{
  "hidden_size": 128,
  "num_key_value_heads": 1,
  "head_dim": 64,
  "intermediate_size": 512,
  "vocab_size": 8192,
  "hidden_act": "squared_relu",
  "norm": "layernorm",
  "qk_norm": false,
  "tie_word_embeddings": false,
  "parallel_block": false,
  "init": "uniform",
  "init_std_qkv": 0.067,
  "init_std_up": 0.067,
  "max_seq_len": 512,
  "doc_mask": false
}
Each number is 128 + 32 x the weight over its row's rms, rounded and kept within 0 to 255. Layers, rows and columns count from 0. The size above them is the row's rms in percent of the matrix's.

# layer 6 MLP down, 128x512, rms 0.126, rows 109-127, columns 0-127
size [110 117  94 104  98  99 100 100  99  97 105 110 101 106 103  97 103 102  97]
[[123  86 147 135 153 143  85 137 114 129 136 159  91 116  63 129 179 147  68  96 171  80 161 103 185 152  47 150 173 122 133 127 166 146 115 123 121 144 103 128  99 119 122  59  81 147 132 135 108 121 162 156  93  67 144 115 165 144 108 110 128 103 130 120  95  87  82 135 137 136 176 128 122 188 120 102 107 153 120 133 140  90 120 117  97  97  86 169 142 165 118 172  96 106 149 134 139 107 136 129 107 159  84  59 159 158 119 131  77 148 128 109 114 134 120 119 131 145 124 132 165 137 154 120  99 135 165 116]
 [136 128 148 119 136  87 114 126  43 115 114 197 140 117 184 143 141 115 132  98 192  53  90 109 132  49 121 157 122 107 147  62 123 109 139 114 143 136 153  86 154  97 125 147 150 124 137  72 144  79 170 152  97  71 158 162 145  95 134 157 156 170 137 136  84 170 159 150  96 101  84 121 127 148  68 141 100  74 102 103  58 152 131 163 143 108 130 138 114 128 148 197 111  66 163  76  89 118  96 109 159 128  55 127 112 152 161 154 103 150 147 169 129 107 163  73  72 141 146 128 141 168 159 111  93 141  90 145]
 [108 161  95 133 127  69 163 123 140  63  82 104 165 154 166 110 189 149 233 139 139 178 119 107 116 113 154 124  65 107 142 151 138 184 124 134 174 141 108 110 124  85  82 155 101 144 124 133 141 123 115 106  93 147 116 175 122 163 138  73 149  99 100  88 124 179 138 143  96  97  79 162 141 171 166  98  77 132 125 149 147 161 133 148 103 116 146 119 198 129 106  91 135 121 163 129  79 129 149 118 108  85 166 148 123 124 143 138 125 142 175 135  74 132  51 222  96 120 163 164 118 187 146 165  94  60 110 159]
 [118 118 100 154 109 121 191 104 112 108 114 132 176 136  86 113 197 116 174  99  91 166 193 107 144 145 124 136  92 123 126  75 157  79 156 138 147  95 161 133  99 114 127 134  87 132 166 118 165 141  98 166  65 174 117  71 171 117 185 152 131 133 142 132 140 143 160 165 126 148  54 107 161 186 166  71 162 132 104  97  94 131 129 128 181 105  93  82 115 174 141 137 149 130  88 161 184 124  84 108 103 113 126 138 102 165  99 156  59 147 118 106 115 173 152 131 152 125 152 175 115 112  37 123 159  94 184 133]
 [149 119 113 129  68 163 133 170  94 168 144 123 164 124 139 113 189 151  93 164 167 180 110 170 151 166 142 151 197  34 155 125 134 167 128 105  78 153 177  98 168 162 131 121  71 134 145 145 168 138 209 114 127 151 125 152  94  97 155 124  96 101 146  83 159 130 127 162  98  95  92 184  66 102 142 135 176  84 117 170 121 132 226 112 120 143 143  86 131 127  52 177 167 115 150  69 118 174 102 166 131 133 124 105 145 151 139 129 206 142 107 130  89  98 122  74 130 105 183 140 127 139 110 157 174 108 112 168]
 [109 105 155 110 154 172 145 108 181 160 126 105 153  89 112 129  61 162 110 168 139  84 115 113 167 117  67 111 198 134 113 142  91 150 100 128 113  57 114 129 135 168 189 150 153  64 132 139 135 141  99 201 150 156  94 101 170  38  90 148 144 157 165  73 112 145 131 185 126  99 158 164 140 131 161 166 120 136 132 164 119 125 158 134 152  93  95  90 162  75 180 123 199 138 113  89 117 145 157 118  96 140 115 172 127 165 130 130 111 142 117 117 148 143 118 120 143 139 109 115 123 107 123 102 144 133 146 162]
 [135 177 135 145 129 176 133 139 129 112 114 124 129  79 118 146 147 115  99 147 126 126 133 124 110  93 141 121 116 131 160  86 105 121 132 112 132 140 159 103  88 143  77 108  95 148 187 152 112 160  80 102  70 160 163 136 133  66 116 102 172 110  71 130 128 107 155 147 108  98 146 122 100 141 145  93 102 136 167  92 203 106  91 107 109 113 167 124  99 134 135 111 163 167 131  97 155 153 102 163  73 132 145 127 112 105 161 120  96  99 170 154 130  53 173 134 190 112 117 148 171 146 156 138  97 113 141 118]
 [148  75 132  69 193 103 138 149 124 155 134 157 128 127 113 161 148  88 113  75  97 106 118 167  90 154 115 107 105 171 159 117  67 166 159  94 129 108 115  85 151 185 140 114 122 123 170  77 186 156  96 154 129  94 116 118 127 144 135 100  74 167 158 104 109 197 104 192 140  68  83 120 120  77 125 116 160 118 119  88 178 143  94 174 171  91 146  95  93  77 103  92 152 140 192 125  70 153 116 145 177 119  67 148 168 143 131 118  29 129 118 143 161 136  74  95 105 120  94 150 146  83 140  88 130 108 132 168]
 [147 122 124 200 102 124 155  22 153 110 197 143 171  98 124 151 114 117 156 148 130 112 115 130 139 175  95  94 125 148 143  84 225 104 163 111 128 128  79 133 186 162 131  91 136  60 164 168 220 114 123 134  59 145 139 133 119 171 121 115 112 116 125 169  64 114 153 107  99 155  45 106 143 166 120 116 117  87 167 138 155 186 106 114 149 129 106 180 154 135 213 104  91  98 149 120 139 126 142  65 157 138  92 120 112 181 127 140 124  90 105  99  91 141 133 130 101 144 153 146 140 132 100 207  85  84 122 104]
 [117 104 109 132 167 161  86  89  82 137 176  73 136  85 138  89 102 149 118 118  86  74 116 110  97 150 131 108 127  89 106 129 166 101 111 194  83 164 111  82 123 100 166  76  63 185 146 136  71  97 128 168 195 159 211 216  93  91 179 117 183 156  96 120 161 137 151 123 101 157 165  94 104 104 100  96 192 101 198 131 116 121 185 125 132 117 111 169 173 117 112 114 110 109 106 139 157 124 142 122 118 121 127 153 126  99 120 140 108 225 107 140 125 110 158  86  94 167 146 150 151 146 142 138  89 133 152  98]
 [113 136  71 128 121 168 129 177 174 138 141 136  82 140  92  99 149 135  53 147 149  98  92 138 134 139 145  63 129 129 104 146 177 154 128  81  83 128 140 187 104 153 118 154  89 132 137 187 115 176 119 116 106  87 178 121 109 120 100  97 112 146 172 110 118 120  98 101 137 181 162 126 159 123 152 190 112 113 153 168 120 111 140 107 101 165 105 114  97 151 172 158 123 127 119 178 192 145  99 154  81 166 148 173 133 126 161 182  75  73  98 114 163  81 120  87 186 154 100 122 148 180 117  66 152 100 128 121]
 [111 138  91 124 140 118  89 137 129 174 138 126 102 139 107  56  81 140 145 102  93 114 114 148 188 185 188  78 157 129 159 143 152 112 155 114 158 180  65 114 154 161 175 159  99 184 133  96  77  65 100 113 145 113 172 106 104 165 135 154 125 122 117 151 145 133 101 121 110 140 145 160 107  91  94 113 116 112 115 133 138 126 162 156 104 160 155 188  90 159  91  95  62 156  73 127 183 148 148  91 122 113 164 150  81  52 117 115 119 120 150 129 106  85 126 146 147 155 138 117 161 158 150 146 162 113 119 124]
 [129 178 158 161 142 205 137 156  98 122 146 133  91  98 160 123  81 108 125 204  65 130  94 158 135 153 127 113 155 163 133 170 132 134 136 120 133 169 179 109 122 116 123 109  87 159  81 147 119  85 122 159 131 147 135 153 133 130  82  72 139 163  56 122 152 148 121 127  72 148 188  95  89 119 158  91 100 103 134 128 114 125 117 171 151 124 204 111 112 104  92  91 120 159 166 172 122 129 102 139 173 123  84  99 174  78 207 148 109 129  81 148 130  79 180 115 156 148  98  88  73 134 154 114 185 109 140 144]
 [133 142 184  84 114 138 166 115 119 107 131 100 145 124 113 137  85 133 165 100 136 129  94 116 134 107 169 104  71 130 126 168  98 107 188 133 145  76 130 123 125 189  69 118 139 150 130  69 159  86 105 105 121 129 105  97 128 173 108 115 166 187 178 122 139 131 149 146 145 156 122 162 122 111 106 137  81 161 132  95  97 137 118 115 151 173 163 169 154  68 146 153 133 133 136 173 124 164 188 193  63 140  93 138 112  94 142 108  74 100 107 161 105 147 141 122 116  97 155 149 134 146 143 107 104 126 111 128]
 [135 163 133 113  86 158 133 110  92 144 124 133  77 108 103 154 127 114 152 155 131 111 128 136 153 129 122 146 176  97 159 164 158 154 150 115 107 124 124 148 151  96 153 111 147 130 121 110 167 159 133 124 141 146 142 180 115 120  64  97 196  72  96 157 181 164 116 109 202 119 155 121 137  94 138 145  66 183 128 123 144 100 137  98 201 147  82 110  90 100  84 137 163 151 110 108 122 123 100 132 154 133 126 176  75  70 142  86 124 149 177  99 101  61 130 118 110  76 132  80 117 114 120 129 153 113  75 157]
 [110 111 105 119 100 162 169 139 108 144 101 141 139 139 155 102 145  58 203 151 119 109 157 112 141 138 101 123 130  87 158 204 156 105 143 157 140 134 161 162 115 110 205 171  80 116  96 124 123 110 124 183 114 181  67 131 198 124 141 151 146 175 162 110 119 143 123 195 101 126 140  84 124 203 180 132 135 109 113 113  98 152 133 149 129 171 106 125 121 169 122 116 105  96 151 117 152 130 149 123 121 167  99  66 147 148 158 113  76 120  90 124  79 155 155 123 100 155  97 133 162 141 108 115  99 129 136 164]
 [157 185 153 204 132 132 144 144 103 126 140 138 124 140  90 109 157 105  85 145 138 151 110 220 150 130 146 101  94 121  83 138 133  92 155 122  61 167  99 154  58  83 155 151 137 148  78 151 186 101 179 151  60 151 183 149 119 127  90 120 154 143 104 162 118  89 131 121 128  92 123  96  67 155 124 141 157  96 142 135 163 131  97  95 168 151 110  32 143 159 160  84 136 131 139 143 203 104 208 154 106 139 110 139 145  85  94 123 117 134 108 156 142  97 173 139 189 131  63 141 141 147  92 124 119 140  72 137]
 [126 107 111 118 105 125 100  76  55  97 109 142 181 124 137 133  79 158 148 167  73 154 125 142 111 145  87 135 115 160 150 131 132 183 124 122 157 141 186 134  80 178  61 106 126 131 122 160 126  95 130 115 160 160 109  94 132  82 124 162  84 127  77 105 136  85  74  83 157 114 131 141 109  72 142 140 165 162 174 118 120 104 152 134 124  53 107 100  65 117 136 148  95 173 109 158 130 113 111 105 138 128 166 139 114  82  67 125 117 152 223  80 162 141 101 126 140  82 145 101 121 146 178 131  95 158 149 177]
 [118 103 103 104 148  79 205 130 100 111 149 102 135 147 108 145  92 114  92  83 101  58  96  91 112 163  97 125 146 167 162  97 112  71  95 160  88 110  98 132 142 110 167 159 130 146  82 142 152 108 116 136 143 122 134 135 181 161 131 108 135  56 148 113 114 138  92 108  61 121 136 156 117 154 136 150 184 125  83  95 103 153 133 132 157 156 146 141 124 151 200 129  98  70 174 174 131 138 102  88 163 150 147 133  99 142 114 126 132 168 143  71  32  84 123 127  85 202 145 160 144  89 127 119  95 161 175 114]]